{
  "head_dim": 32,
  "intermediate_size": 256,
  "positions": "rope",
  "bias": "none",
  "tie_word_embeddings": false,
  "init_std_qkv": 0.0776,
  "init_std_up": 0.0776,
  "optimizer": "soap_variant",
  "lr_head": 0.00969,
  "max_steps": 3690,
  "dataset": "wikipedia_en"
}
Each number is 500 + 40 x the weight over its row's rms, rounded and kept within 0 to 999. Layers, rows and columns count from 0. Numbers have three digits each. The size before them is the row's rms in percent of the matrix's.

# layer 10 attention query, 96x96, rms 0.126, rows 0-95, columns 48-95
087:476506507467504409495462552509481503484449496424527528504501507530488544474429579516484494510520509424437449449479539498482512538422543488566525
091:536459505537500545468530480499510540516509404557447493495462500516451434474406519538544498446521460569551485578441471441539505451541481535488544
103:541460486493535561561492462511512506490547481628468423502465518479474475435483522484487504443550437534546504575481473500504527476508450561525566
088:608455457559511518461514473552530480558553506525466481507468531480482428507443499546524479451436524576533499530495488432537509456482500551536541
106:549473511614471512510534439489527512528478508558422481491424493512402484414435530523524515444545478576459562564503515477486511448506540556566535
108:553506502457491387504478567521512493468437500495444477504442473513459492457458514436510518484515465514451504560589550495516500509532582552523446
102:441506459570502491432492461543479460557492487445549522459562437549507512519525550521523466507440458526490506545473481497447444473507491494493532
100:433471447477506448508539493505472509444535576546496502479455512443524500516463475528500474560509532538523488508483552476514552501453514542515512
111:477583497525448491433425466488558560516475509579501548592530483456499491523502459517513494476491555515495532528472532491547555416541503496448545
093:467523454461404521499522526451463510518490527483500497469496431507459508521551539557508434498588489543474505494468518525499517497528464497480485
096:488440545499492483444463517444449446518486539519543563483518517448497526403480568473492528465450433532479531503551493497512512449554550440529449
106:533536492483472514463516471466602527456451495468465528619495532452550462511459504587507499489470496561476498442475451529457585468483571472532506
094:452534519497518484488532536530551528429485486457502517534477466494490375545513474512558486511486502584508575507445462480513531538496536546459537
111:485574445561506635473511604538476467470545455463557461435507545529481519495524582522512515486495476496511561495493461507519458539537525478440466
099:489465429526508604492482460543518519455432520469519555544472470462493536495493504450504511534508558457479528521502480567469521484503460501509524
119:449507461508516514526416436498502493498525436472581540465561461527491503477530475495481516454441553488519537484496442467525461458490404502457533
099:513538423521487445504536509487477426501471467513499476573558489519499457438559558516472493489500573538475520491494497524558493468506578500490552
084:423511469427563436530494503474494491470525469385518544504573528488518560486461531509490456564476523450502443526541488495497496545513488439499510
110:465513432453521432507539548540524487460498526403532532532514500493518522589432492520508513522474546492512430502532524513520512558485469505490484
092:492480428496502441492488568495538510502561519427527544520534533459559521543493505543531536534426526543514462445541464532573530518465427518523518
074:532431488471518428530490564509544435574561520480516504530505516460573516502522515532509555482470533563558506488547496508548560445434431538515511
113:529440573501524488503537452480569504528474443511486548447440506518426477460482520475552527422531401480473581548521579456481509484542541529469473
107:482483510524493485495507454510480488469468478523552544528504480460481473504528495504452535412522486500498494529426602501528532443537437449500520
107:560491591483494484486528541442522490482450529488444546559517548523498508490554475535532506571532490386525482520457545510502488583456526493495458
106:420530438575557487532495504457512486494453503519509493559551484500492471482496509500423450531520546571496539521477541549554473507466483587503483
097:494491484458446473527526524466487514446552428481561448520512520572485495580508426501459471518505531517464508423593553558441417487504474546497467
100:530517532507462459537512464457566464498566492481480430594428568554529470504545501464564519429505521491530484522463415466512499541542542509537487
099:516465432544461482458529470555498460512511474553515484452527519543524453556538524482465543470471445498513536455414543442462470523553450500524560
106:491507532462511498463469447613459564526461506481516503471482470482538499437569499481521461495492507432513501510469509463541477469502472466475574
094:528556579494500517523483512422457502531479467525435468541476620487451484502538517499535508501466492471567482505633461485548488538484542506537472
106:592455534440466469507517522474439439493537554468530485521475558537549505466575471478447491510534497492536554448542503501511505491466543494516443
127:487515450525508511580531468553492476603533498538489506483467519477513465511493536504482551498539524537487472510521501505515570437547527566483575
135:511526525489457508435507432510520486540494452433475587536550510512525517470493488493527431555447524499567501500456501540520477495510511547479489
141:500457497535491563533508535427510528526545470574459524561464439503462494485384473486510459437554517608525482544487537493509564477474526539501557
148:483524484508489516492451577432465577527416515511537559571558500539480561464400515470536525488503513459511511566579484565562476485488471544490504
101:518501469501484476507505474518534470572579486554534479552528511535536532436511538477495531492523452479570509446538486490553483504527470572479476
122:533512465464416533511401471471498535583518533611439509562485508533453514512430482526483492468538521549515497471520517523566526446486503577522543
124:542537489429513462465531561505469456478518505494529466508494530500499526508533521425532467542496471445464479532598497486529483534547601507482489
085:466569540469532389475524468571494512534455553459510502420522514508455563512487502532497496497515459462466497442515533445536454594526587459525488
088:478506497469510520462551477481475560504521529565478589504394445454502511550507522518538475411583552507574471493560482517626489480452549548524463
089:490520519531445482460480567475519590511499432469582579531558454462518489530484514465494495481452471522462503539496552473486487507582527560478508
071:518507469478506560524519506442474523497482555500487520473571485569443514486539439510477466545463471465436547583511563464529484504472444486572459
087:490501551449457485452444549457453497552513533470525527516520458459466522454460499444564499480448443444530544437528510473490590406565527471458476
084:513476486501429523523482485468577531516523487511487489575483398513529456403480434547467527543506504490496486512505515535485429526430493524485423
069:446499452609503554501515524491506516453529528532470499524434526483493431490452435494505521536513606576532498475443479518494447456435500560543444
097:506501534477455457473443520469501566499518498468513550446523576484479504500536510516441533534526481480451526504486416525539476484498514498397469
064:547558513476489456518519519522452437490469555491534514435477465533507503515499464478556504486475533482487494489479592578466541535494567483466552
080:433482481556475464533511539439489523487551501454547483539453492537567561506571527427525535499469453500497482462499452407550489524471510492473482
111:475503508467466496472461485534565493491474498462422515589526535454495501550529469451521532524517523549495490528482530600589535539470584525494490
114:471500458489499481521504485533490469504535552514555472492595504545494539500565472498492586574500521442469477457522495539534420502521500526481448
094:571464458469558481485545437615534465530506482400540503468460514513498473481541495509532558502470530488566376515455459497494495502496487500521480
099:495508444449514463487529435572564468530546500433523460415519526477519514533523473531419577493462491587503460430444526513496503512437431523512544
091:485540459505536448514584560465502459431577481456518472441488577485481506528471426546477509469518481556525479502469502533483485474458384527560497
113:517501492467502511530424452460482505520467503525464515553504447512473531493498535424495438502482484446442551528529556494530497532565501539464511
081:576455506473520492530414479471500498564557480557521542513522471467405468530521524498461518513456473458513535503533547501474556468554507507432509
074:529482528509536505529515512500541505508505539499499535500474455529485571554507556472498505457521516492552504414479516417475566552509578470568502
070:398497481457492481468488429500558591447496473488526447469563437501521483508497567530438505536474554568467453543493527489548496603467497473490477
073:500462457561448548545493479500527496506491489493542509542541417492486524540505532461483498514434534524479491510486511551467554518507450464502500
091:514440528541456494490529548453524450480554453492459493591494535519532425471518505488453534491596450567521479539408417509510487494525411544490480
078:489468468479494512463524469579478428505491484495471462517478577514445539562535503522541525517505501489459491464520605420516472502538610444572532
076:501452495514537528531523503609438439485489435459536467406517526522527498460484543500504531502460478512484491516501540467507530518517475512484496
063:464535456423462459557504446501494479531530516570481519483478529447497459506478493498488522434469452508474523466480510502569517470536450468540570
080:471482585577486498519503537497570484533410506493514566491508447452470468513506533484539525447443504502539467445530504537505594547487521540490467
115:491462461480469455558508565448508481513526464565509540541483534478432455535470513468502506516484495545512460554567526504522553480520493506515500
086:468500529507521409471529415553487498530424461447535489448480541469546528562599486539474490499494502481511605411533520520434473486470528515547523
064:518521529477466555523568469529536498489572474486513440555497519489531433440452564430478544484516516533551449486578448549491490465520445476548516
067:490480546513525496498550511561495524564509518522521502514479473522528508511518460460508517506494488555614493559555432486440465505438467491534521
077:594478506516540495497521552534511447505532466475505453482515512450522457504499516534493498509526498550542424452554449535525532483394473545525482
068:610524464548524545530498497553495468519524512505527510460496530442445471508489521490550464508569533521449475521531556471414469451502529495513530
099:532527498491470546505457463476451471501449490592515425523498528582458435484493540451493492491508498478407533583508500450434489518536551466502505
129:482510552548558539462500463494541424504611477480484496467543439531464499533522469465547494455408453474521490555480478535496505449467501464509552
101:488534531486455435489466464462499552477532505552493501445483494442495494499460462473506459531458512495470548502481541449557508455517534515617514
110:534461567533477551550446448512545533506478454566471562583526511444452439494541508453540535462589515468533457539488496491497533473537520533486478
122:482488432472459486500533511418520536489532527554511458544485433529489480472525493516461439545610549499482542475491530518504493514456424584535424
095:492487481546494504414437535595506464587474453452481552550547511489494466504436520548515514442492485553499554525477496506510467464527469558475564
142:540473542484493463497505459520547525484514496509459535650502477484479464459494524495535488491476494586475503493566452519428524498482586511526425
113:474520535492460491454443521450540517445490479436473550499580495511499450433492438502539520527466485597494575448478438536510454500479488564496489
116:536503523506505525528509606452447437560533474524494481461469496554419507472474525472496497494442519495493550489527458483451502510501525488462519
127:506489460479456532461498470542517529479404499517490537487527493458433488562511504544473539538403549550460465500526540560508442481483462478532489
085:441541492521464490485436494542501463418530447417560557461567459554447473503537498534490505545460537519475542482515495461548410516488453513478499
081:542568503498455461518499526495452512418459550481493502491524451517488565564529477563561449509516489509485562475437564509532453555491532512568439
077:488528454445530452473553471581495471539472480365531515438544514487559521557554478514466518549480489504460477463533492561525487534467505481553461
064:406539497506488525404475529576496501508484502495527511465478461502504544520504479509484543546413503507483487449501506505583551592541450460528454
070:497502420508533489449521534532554484543581479474517521485484467458526525548551494507530556532413482495528443422519477498595505548458489471525475
062:561493486565533557525482480528531464495566493496502448454522459489570504490571511492528562525427489455498477482462420512581494514459514450481502
075:515524471539519543510448473414508455531423541580468508487447453511499495459481556503504502440509460517440592539469526469518464529582516450479466
095:492507509548498474506471449414452493452505479563531512546563559485484487519530479471477511480543550520527483534501519535484485501548481462519489
119:507540572524527486488497479460507516490433495478475524497563487533458534512518457461508518510494470387558463454433551532479488576579498447506451
122:450521407531572546557572486463533453455470494495485463512504537453508501463485518512424458460520544491487477575448468515505467561441520520516495
118:519475465486494488513520544469476508475481475555546483479560475502505524582516516489454479505503502519483502426485506527427472459564371489473536
110:554489601446456505548524483503546465464536520556446457496445523492479450451549522489531496540501470474487487510422455440471469497488585442549445
110:538507444490401544451523507574539511579479454486548485421486572492486468565510481528504535464505468530501516443513535459464448521504553534551477
119:507485539524569492498517476582438526517426503514507478436478483488569530443541541505497473496518517453540494450476492412500478505534515493476514
107:529538553440479485508472484394511508504466490541483487539501572454508552465533490421515482415455444475541534484586473475591545480504441482550496
106:574490465515474522507538516487508549416530511454579467490462528577540493502582491497449540488494479515473535452527468480449501519507549511534441
133:514504557549477566578527492535504475491536523516471456526513516482505429489519488478518556535530540488494487482511438522416510440562544583481492
# layer 10 attention key, 32x96, rms 0.131, rows 0-31, columns 48-95
093:562504473549454477560462515476479541502493474538482534477440529536507513514448492476558505535621427528529458515579525569507499536584490469451435
073:526465469509461482569398555510484501480492465554459420497484519426461480479481531552499507525522495468492491546580542444493482506554514517407476
057:501486512467492457536448545527394510503408447450515403504484456486470467511502504503549418513498491457444516434491534474506522454537520466419447
074:387497461496434449463490613465496483491539512503515583445494455453482526508460466569541487508458518504469500500529519416508467528479500482525496
073:547517493460561543565455491518533479484543532429526514525446508518501477469540473459537446457428542530472481545494455539566484497438532541516525
093:462504551494469489553525447482480498490466476561487435530507502545457519510559535463472539509592455467501539514505484498396506487553488485483441
108:528507524520577511472434510548487541483479470505507489534530472565553574619588590488503524491486526444547508509492515498504473513442521475458490
101:519542463517474469452529528438516491531534528481561481513504517541479525503475552523458460543472500501480415481416544456545469484554562475541567
088:558446481539407526478449442538548513508488441575517515518521500500484535497518537531514500478510545530583453511526582488528451483517447481462490
111:459493474511459528519503519455491500403515497542500553574480466525477486478488515522452495557445529517500531459473516545466432498449440457503455
114:523496497520498543451486471531550512583410470451543489531560462437593499511565551461534452513486474528459555469517457473567484526477470573508491
107:522525557483520519522525512490584519496493507434491514467502486539512470509510432511548508508431553528498524535473428520422508494522553517567457
119:473416454547481516461477530521531541479479415523493492543506490483495479478439444539521509600523530598454581548505496485501535567490526534378514
099:543491543477501529529547577576458427574497535550573471458483425537448466493490442543485459503478496501463485451486428522501574533519533463470515
101:520518467519442524563486542498571505539477517445493554521518490495434509461448418527534568454462556522459457469544473499536499483447453444449475
102:517489516443423425501522445409510426456445409429508477506502518555487498501491511570536536456437493499496496533492515482489501516435459501444487
085:478524567522514519473536525540523496502492567475534551488482451478520530486426485509491504426460418485521516520521449475485558480537433553536545
093:563548507419480506457490474449492469478500496568425594525503506477548528507590415478518511499422447548504491448462519487463520404484466439517472
061:490532578535457503516493455468449478539525555506509571418488463494532482427468455514475447459493537565501557423531443493447454507516511509519525
069:527526511518572513501515504482530475504501527435476500444518446493585482480425454564470519475487559499536475478489451486482465513436554512500508
091:512533479471464595529505416484519496580475589473539569455559427463451502513474481496510465473501519589440484507455495512565488523472460503506492
082:498588466525522455402529478458513515545526497518498453539471494549500529510538584461439485483475455493530535476491502536567573491466512496507524
107:515461505525523490482545498506487452477471463494508531463524491470507489524451485518576526457494511460467474564475556523542432500513477479500499
113:528521573489535536524527523561523505519454521395444507525591515514422493495536484459582534573480512435521500515428505538458455537523442476479481
109:406515395481546494528570508439563448454539479430500523504482440472459422490454503466490483501449509535485507499518468541502482523450469483481486
123:522518433508446468498495552460546485495513593495584508495511487458465460568595503508446494504520531556437576450514473519509483485516413508573561
103:538473576510510568542550514519521517511552485499467494500474453538451433449530564478566483481541518481474495516483491543467521513448544473500462
115:502452472339475503499589542480478493569525526505507500435465522532568487491510486501480530468508516525525536373474506501494491548553515553499512
137:548535592471564461528487515565465506491457534443518540455495486467515540448513513511545491489487526457538470466455473420506455522505548483523467
128:591530542471486520541516445470451486558495454542506447476417527484438532403556490501500465476505510423526545502541523472546608475479510507507457
104:553533476424521506578521460486455508470567557487554496522478538580551562523516437480504549518474449513543522509424475481450564493451523422516510
107:520460521498518549524496480511522540424534467544453511459496524409510426529495536506491501525579526531521466489620487499461543459511520529499555
# layer 10 attention value, 32x96, rms 0.179, rows 0-31, columns 48-95
098:550536435547546464481461432512482579452614455491542537499464450480450428506529411525480507485577462511499511544421423498514580481532514527486458
102:444492466498514439486470458457491496469463496436394469526490463521438543501466517524404600527463486482566531511522481540527507491466493579486525
100:558506544543530544518484489444443510498458447486498407501470534390466502446476505482509442535473504544527489502511500456581479521498504491492473
103:517425513515529460498507556498543543454520552467534520484439487539466484452473496471585504506453485480529507480506484486527493431477488444430621
112:523451451515496512407506463509476490476417549492546536564551529520480475527525541504547441511454506574518531453525572528471620529491505463541442
094:514516510512473457504520552488480548544477555573428518432538477470512460400493489549482521411523438472516464478570515479490446452436525575501485
105:521492466510482518473469515536514401494437525514510437503502475483519526494534511483487558474480539452469502452464552601438549492579464451561484
098:507529485546480489533468509490603480552549476540488506504508476447510479536531552553511510534557501542447436441517488436420549524451455480490488
105:468459503478415567507512492514536532446480463498478502511493525487472445533569512485533628473446492465468454421494446511467507480557516459537585
090:428475482455518509518482441518528486477501461476521518427536479517533462558485450472497486578449458452562391474489426450479468485527505530537489
093:489495544565554504513494446511477532517539466471518498472518548514490520512478544450487510504522443545566593506484412520544439418493494540460518
103:601489474493496532502439497516501451490512495459528435485487578512501548529475514496512506490522502517432555469536500489523474498544469458536512
101:555485505487501453500468462487545527520505475533505554527476456507491527563515604481505490491463495552491529535459506558479485531452502512560473
101:449410559439568493465617472480432542547492557449447482519427515482521549509506457535543511550500469529470472510523414521496510479540506450440483
110:528495504460509503586479504396524468413486436473511547518507524475493501567516558506538416523557460453569493493456492491533498474494537521484544
101:533505533516576481458519504496465518556500478535541536474477424440474554600474545524580548493507448489472486489530528508471513480458480525498551
103:511467550499512553470528448482467552486495527542495484508523514539504490520467436546447504526529504544527526476514573567567502386597557526521540
092:502417478510541493460471427473523487499525539483478404503526440525457465558491520425453481495500534539506477489457508473454494566549528478446479
099:453505502533489521493507461474521550467494434448492501534582449534529455466531484493437478421580513454478446478508496454568551455486463482500441
103:528483506487455482582426461504503555504538466528494442443477493505499518487509521471484558497496493550584502505510447561499459484508530452515519
096:511508589531535537446475571400436549503480428442515513447486472535515488474519459461539484509513510495453449557530469515490495492504478528575520
099:507542498474456514466504527494496489493556476490365499479546505521511476527446523490538533507491531530503484532513507459469562457529450481460458
092:530486506522451494540457482525518491506542493538530549485552558464534508512545469470481523557566514481499418473516455528549589553517528522528539
096:489493524477501540502580515472588433572457522540526458467531455470468475525438526481430496497427531526474479471492501426476522517529492545479537
101:526469502501581467450583566537466497501526493516492489531530522561518541496453521487507458524514498493574559489471543535508378546454488400504508
095:483454452497539469484523554507582439554538492489544526527494520489492585503487442511479494447530486497513521464451537406470541490572490481482495
094:508565512569493504497488474528495529507503418485484517460534566461543490495495475568503535590524500547423499470414477440456442441496457481502509
098:539408523539503527529471461466591501492474471444502416519499485569482466480497482522500464584450397527533520487526547474476470466473512534485528
102:505432474472481517509486525532441633527468439516472466439552491559580536500470448462452479473445503507526479492487468461486543416465464467444533
101:493533482470462501390517503508494481556443490476526513547432606502545475474476572442457490524488484466469517511537492525412443491556478427442490
107:509530498543492481460445544499463409502495417475502552514468481510439383540529563405483501466488528537478527475463483502508533469518489464492491
104:472494464419459526496501507539494580505510533513536527565495517576392535494513529453441428563460488545456437500522525508491486534482509511471458
# layer 10 attention output (transposed), 96x96, rms 0.331, rows 0-95, columns 48-95
111:500495507484366548496543516517493511550478537478499500567457490491473449519491480519539484430497538470551523512437479507507503579485536544523588
114:495511509503496469450528486486587452478448469463489471494407507522467509467471537400458526451446602530525499473487523453486513478541512597460490
110:537483478526535567491481482463457530556560541495534524507530453558464458526472470539487515500449468422443533488516597501491485439536502549460552
114:470455516550498511444496487517538535482560532420563500476508494456553528577486469429508522498479518551525479490528504540520490438537478507556525
130:468477515482511471487505540459458505462496537506496564606483561473471453451505473502475543516465471510558510520556544486477566514505539424458420
110:485539476461486457537544527509516467512508425583515487464485484505483587517467476450511459496484499463481483546556523540498571503453493504451518
105:487515508403455419538475514529423530579455508488541497479496499515445522435532505476509520529458489513485554509472509524495466527435423489503431
112:404520510540534500467393504457493564439556608539521547453465438469503499506494563489523561527561539553475468493564512404468514445536484461463463
092:448499532512499547481485483449480514519465521495531487549480484591515531517438549450525515431404502464502539437492492481560418496521424501591476
092:390499441619588521479568514509528518512513535494484520535510469453572473461490495426550506522522535529450428508419502503505468445529522532452490
098:521477536558488512497505482502495578439544444461478520478478540468508516480506506465512520515472520441571609518367450534534494533537497579517487
104:488543515508457507494509470512521516557534556586457529553516527505473415510553517541473527448525575553484489460519531479559458493548476490551595
119:479488480521557493478566464489533503552423533545471550524447454517594472481502530411539538503472495566450409489473475507508457509447496489518441
105:526448539478492475456481566567490520511455514476460477548495496494513526515439451497456464575552507528517498480537484533413424505513515509625428
118:524518547485500489544486513450508498455501550487501519481416493454492432537573511502438554526524534505466533527423551502461496420469499524497475
111:496582477475486575518460499544471472450506499429516587456539470396551502575518568525493449510537438520507532512556440547476542486468491492518498
113:520483485521549464575524515498489509575442448440540524478467521539516472484577519459517482553487538461547432483489493554499511557545474504525571
094:494434525571531474405520505450460568550500524512484470512482491638574477535475503443535446548517496519478484493462525463430453488536551502567444
110:563434542563549587514485484450478489488438386552476457495480496480414496561476457475544488444462536471506489474533523469441518473480500507524391
099:504498432489481480564478442536506528502500515508477458436495492439571474524512478434518455487443482520448499462555456545551484499478481489504519
101:527492563496462520493535497452461576553497521470494565447522479619467521565518527481555479445474522500501472514488481535511479496516410475523502
115:485505541469493447464466433507535534528424457478467511530453510549431525497537574490510543436444545405465521532499451463468496447511402530555492
104:520507582494435571493519499541570508488519465534430609461484517397521455551514532552489572498488486502519566494456532558501522504491520514425499
113:492484501482498529519513481576517393488502479481454459481550469504495525488449577477397406595511493463485470574463561429535490414512505502497502
107:538495527490507499554526470529534502493541556484459502455509529475541483482523495508521441557501487476502580489521476604438423550497477388559483
106:409494520497461456433503495571502516450584472431529434523524482421519512434449502509465486494552517560522528532453460511538499469539569574508544
110:576517456477582490536560514455503488466539514486463585453532509495537552536529595515440512541528454469455494493432472488532506473499435472452494
109:476464530468517490529483496542552513484567458474586441410490463506482493500514503445500419555521540516604455502455531445492482492522500486525453
106:515485475537518566467485538516501549435504492483495525542431488483506508565490434481513503430597563478554513485498488459421498462599522535501406
089:527527495442516494466501438535468446523413521549482481554516511498511498492472517489472552531552486557477553480548461433487434554532575486535505
100:431504520479534507493453553494493460518449465548504461487447471519478471542553484493520564459542545571452437448438475504540497489427522468443428
103:452488506462507482516526488481486550472510516456465545473492543512545449483547529471518514529409524614517462503608493533479535505538571436532510
071:485533471441554488505460503509504454432529520480497513516525534477518501493529541526549543520547484523507537429443449503536514610538465502483503
092:563491457451493455459530473507508401539491506503510536571534566419537558501521444381505499401518501516458492544545498552512476475489517550558533
076:546454488530544490531562493518515514546529497473527514503450492504568525533441519576483520512534500517444519540428473399511537440497567554555445
098:487516472574493530554530458515521503534468507467526491513442452534441493455502444480552582525485497465463555485474619449475528526517514506462482
079:507489492459572468544508526484493453490452551501403500469494474475575487491476453439498493529436446497488485429656520490501517505467510505514451
097:501409453479532433447505503482514479478520492509533490498514572452536546451524521516467539488536502509522524471446474483552469480522463472504453
090:516552466509508552498480433505534492505498463476485493526517480501443532466490504500506510558438574420535531483559434546570432439500512460558491
098:483450509428440471439456519521538456482517529514493473545524498454517537493503520456485553542553554441450502499432440538534430475501425499492455
101:590517524552468515438452580530521531549486483491527531485500517450516480446486508509516470559478534454512409460445421485549473499480448496512399
097:533427544464481466460487519474436560538496508500571510463497511485516547463481555549536543523534521497536537398501518448460465512528568498464524
091:489455430465470448521484565447504469467552537545565508502510495561494452504488449466415536529518509623430492480456556448463494452481538483517477
103:540526573484449459494528403518473522487449553453526428489511450497467605495491503489475433463493464517485488490573494546511541463513517568553535
092:474458456487523511575440536494491463563535481552535514473480494424485504524541390523505496406519505550559520451541537520520576536448531524476518
090:446519537438446556501527526448430508472461520541493525512433503479487465523487531523522523491560500496554414519623508543520529435511545468521477
094:445481520539510502445435483494553529428450493534433455521534503537523463490472467536530474522512540492566474496341572519469453512550472532573452
092:460449497477463552478484443572502493497494547533514425498493429452512538496475482477506480504577542562491447511605516519504454484551553481483488
097:508448523506586454420518507504547516460531452456443538492551534504491484500452599527516485585533504454476486596551494437523463488515551511611472
079:477511472533541468513496472497515426462480492512543493494455476494530526494491491458505514488417403434459499480478479488541513548494460508488463
090:479427509581466473465535525434488547458430495453487466509534511520519487483542522506503478551547464543413484504454508556420430497516446495475478
092:515509553507533448479523553511539512460555421428588472405490588568548474523523525552523536556463483503456528434503469490528506520522505477506493
101:507535461536496537494568526472579482520446475588487497526463468493512522460541478503523556440417403476536515433523536491504538519549489468510487
086:544500523480474549502544532521409446468552548600527488529457550553493540494498462516490495540531545527522467515377488511501451526473400513468517
086:455477555531551413479497547538559479489496472426464553427537589439537547499497508485524452519535499420399453517529466499501452548533477465514491
072:530464459505507521489414588518512512450513482450538510402541539489508449529418477491500478500494491496541585421393538490525501456563462493522576
092:561473447472494548558466488454479589537535510531513480534456505488451531461535427466469525487482548521516492431492498496470560542504472523439535
091:509528482523497505502496484453566479474543465634479443515498542471511463517476471551476463541534530545535464493516480516490569473500510577476425
093:550497453571454503535545497513526442544521507593516461484428530503490469487523518564440478473521543592585470526478468556456491440459453509502488
094:538508603533477523534515490443452501512593518443549482480493510543447502489460459465544527455430487496507474548574503507524559467389509531500441
096:469506483501558431463484484488485482515504535441553512428519560536522475522433551503495538501564434464461478489489550411527503520498482511494589
100:475521486478501445509489476591583506501554473434479481490526437542496472527487508523514537442513502536555535507457545455506488530453508538573465
092:465497433480551585535515475552519494483593501514498418501483451544542512539513510530481506476528462568477534522388554448522575532531454530535534
092:524506455488525488623479485540496439589544515537545465514455503557497500553534479518472438499469521493535558420492563392472533477521467552518519
107:509492516449526551516458580502556524537384486472525565483561498521531480528483488489422490474539570510526479467446513520504413487479509511441514
103:610463518534478514490511516562473533526484495518507494480487592512481465502472547522542490441571410455499473419497462461494488520497523597480505
103:461483472439431471470443512516525495566494450527518505536489526594441487536557569527569488482541514473516454535454503507461464513502503445407462
095:477525499466524442508511562490443456514523433548457518599465498484487510579465563561509464515524457483466468537503543486504493528518530571501443
093:494532544458480538482464445483510498496546519511487520506526449487521539553543517430454468453474549482516558470420468488525479487527452516422620
096:499500453537504549501489470439502489485476505494524506561509499497441450525547469424527523496547555613396522561532524450426544469493565486503526
104:437507507489455447451499574476431434506533448562545504508525512529543497550528515482488435514476460508482556478520522443533454414485463491430581
090:458500538421428439516473475516421502502493446515558524530544507519514492467508488467497446511566459459521568464499482596516485519514489493520541
111:486503433526510497475433535492502540462492505538509513516516411526487513496549440484440526529465531513516552529539512494449507548528432562526482
109:539514426485464561562497523518493482464529494537471495484436556527412482501573464515464488465490515437464581556467472521534475532477402450504474
098:521493442478470522578519502535527512502484503458486520506499513554484516463635514553493501569518503472455472500485526502396433513507543483420578
103:415493513502481533523454481489448437456542535521504472561518473543491546536470489473553512492504522497503558555449543526520456542465432545438486
104:473504524547515502487542557457445476476462469486530435490539535518416503455458567523480488547554511489482534453472546491569538477528480527478524
110:553525407525490540549496522523585477477519502458517488479511484525547493519492510487471506451500478531501532457541528437440507570466594537533513
088:496525447552567491387471505568497545511481467553563446453534472517463505444476548477449504473555478469479534566503497486505457466523503491514469
088:535520513514557502480587494537497501485464513472523498527532547478507509389566531433381454448466480473501463537554558518570494490545549479514477
088:462458551514533509483490481511475480521509501501485492496481519471552484520549491536543534415495502482570519502503461449485496603434535533442492
106:527485534479566513532486477549509559450478502429489511519509563423558529440551494539530477418409529478600521504448478486460501447514533489499500
099:497499513466478559491505498474496448517531483562475482478505530535504481428503471539504488585535530544463531561467477506474435527431444461621596
122:549499458570523513506572472518552435508485490478495522579533433510520525510540488478522600427521474469483494515509524442500469517464541514440551
090:500515477510539526478476465545500513578520508479506523500518469448492503454441554507435466516515460524486496509558498444496516433487481546461590
096:522490492514445534489486455462521498516496510492491463524534518448475514516486487471505492453436417486417477439588493557508520484478536459472572
097:472572478469450546506489472443432534456495490542526458517463461613468511462503470552451529453408486520518457513531488470503482484456582461530546
098:501534486596552502483482483494470519479492557486495554446492478532539548462526446450509450516405457461549487477557381550522488533498517533528464
106:494459594500527450464472451562521492534497476469492519493514529499504493533427531514586523509537470507479462505523478383515586425576602549494507
095:526509477445522509570527447502492481448482546495434515437492468510440467535532553431537440482388497427494473576547507451557481475504428473529539
090:490442529502495441455516444477486507517476521448527494589505510548521513551551412429572477413518534456519484517447523460509555519500465488493544
101:494503484494488573524474537485480402535488533614496549597483552407501520471574476506495529440501518475511543534536515562515481467575525398477556
099:525508530523467539471535457454495465539553544502502459574490503575541452498556595515570475621515551479477511518463515542575488454523521489456479
097:506441485497503531542506523528503521502548546518484509518545483539495506474486501532515450501431563491510465435488442499547491451499423566570530
113:603554545460412538503495444516463531538458554521542525464503459458513563431467470527537453542425537459548497427488559437559498473561464466482501
108:529490530532553479473482493417589504504486531485451564422543508528513507495421385473533493509441475516521494510503522575480546494489471484554523
# layer 10 MLP gate, 256x96, rms 0.28, rows 0-8, columns 48-95
100:418443499523486453461530534486483461478517542490519457597507549444518495495506480425477443490496497458450424517495503472492516492496522480484428
098:478479446552507471553479522479495533497545555519594485444455490464486506505470569503439431508438540496468531487489527506488539495450512530533483
099:455488491475427526487441486538461456483469435544499524444544492517502536509508502486514506511499428518495500600512447451507550562541485591554461
098:469505479526515568489442523458452540540502522492503560501488475491485557518455501511456542384574485478494486446513511459501545489481539512459580
112:546546509440502590473508552559476509535446554515514545516483437527515542520451547490484520584494469548585496547463468438509554489473534506569545
108:454538511494526535526481544503524489463532520532505543590590532459503557472508465492476554508532472468496456559540446412450494516509539499596528
092:461542518494412551485446530489458508558509433482495541477475571484485600524549553524477449511461503509512487470520515484515469530422435559446540
094:519514492504469564498496522500442483422576463500503475472469443482505553538437538562462483506489454498523542545541428481496526494507482521495435
102:445492562515534534490468555476507495530575524449480579463513502474493582463521502521495515554450474554495534572529504442488499551462495505530457
# layer 10 MLP up, 256x96, rms 0.273, rows 0-8, columns 48-95
093:509597536449482488460531511540524511486464526481485533550528516589492480557517528510511478505450510459512535535452496575513502499496453525575480
095:417525505480405485496501456499470511521530450528560494467476508536417542488530488461459567560514559419550531579525480516548443548424466525476485
091:510498541522530491427555463550495537541511475515503460490528436451461576507495527578469476504480519530461443518562558514450515502466579455506484
100:579509460492468481443482581480454529544500589477465509485514517564481504491486548495559512539452457555508572473524498499523456659442504486522509
106:522459561499497484525524454476492442485551572524479476414542474473490446562521499504569479541436498517462451476510456628466500542555530452471521
100:470514500518502511429467527434508449469529481382510521508422522483550519497532499515557560567483471521527532445561451550541539491535527558486496
090:449472532489484505509481433545474498509528520528531494483498503426525462497515496463520509599473452470488503527554523528454467491533557514499460
099:489512495498412456524546482499494539512561512543448423520417542602472461492557398505506533512493503461475500514489527531525472495475525459466506
104:509489506507489461502519480571518416512495474391517533521530518468485503495569576417447533450477443513527463495485541554480520525477486570497406
# layer 10 MLP down (transposed), 256x96, rms 0.269, rows 0-7, columns 48-95
098:481510459555562465519511570540571517443545470481495487467564514506489487532510443534508530474518523481477525506421497538592520441496361474494501
100:464506482438491501474429436512542546550530502473468546470551538511460475553467470395498521567511421503468495543478552495505475545489496501436483
096:498490479499463535493489521436457510435517568514506517507618499505470448452556469440472512547494439479461436495535543532532457491491508555513467
098:480455510429476560483516516508505541528518576512511523558524477513465546503439533583523503513503515657470433522408460458490487474495568501504496
110:565488522446499523460536505535440481590537468561462466490516460451519498552492499487551456481509534470465496417566523522492447461534561542485512
092:535499521516457498496436476492540550462529454469505560446454554539452500522531521488486487543479510476502509523547450492548583582474509520505441
086:554456534570437470544471495563524431557415520525484527476538493510509515503522554537462461422459446496468529489546486510464570494436596474482447
100:511444480492518499473457556507557457450530516529552512402583520472454496490588490450517496477457490522513434601513465516506448485472556412460581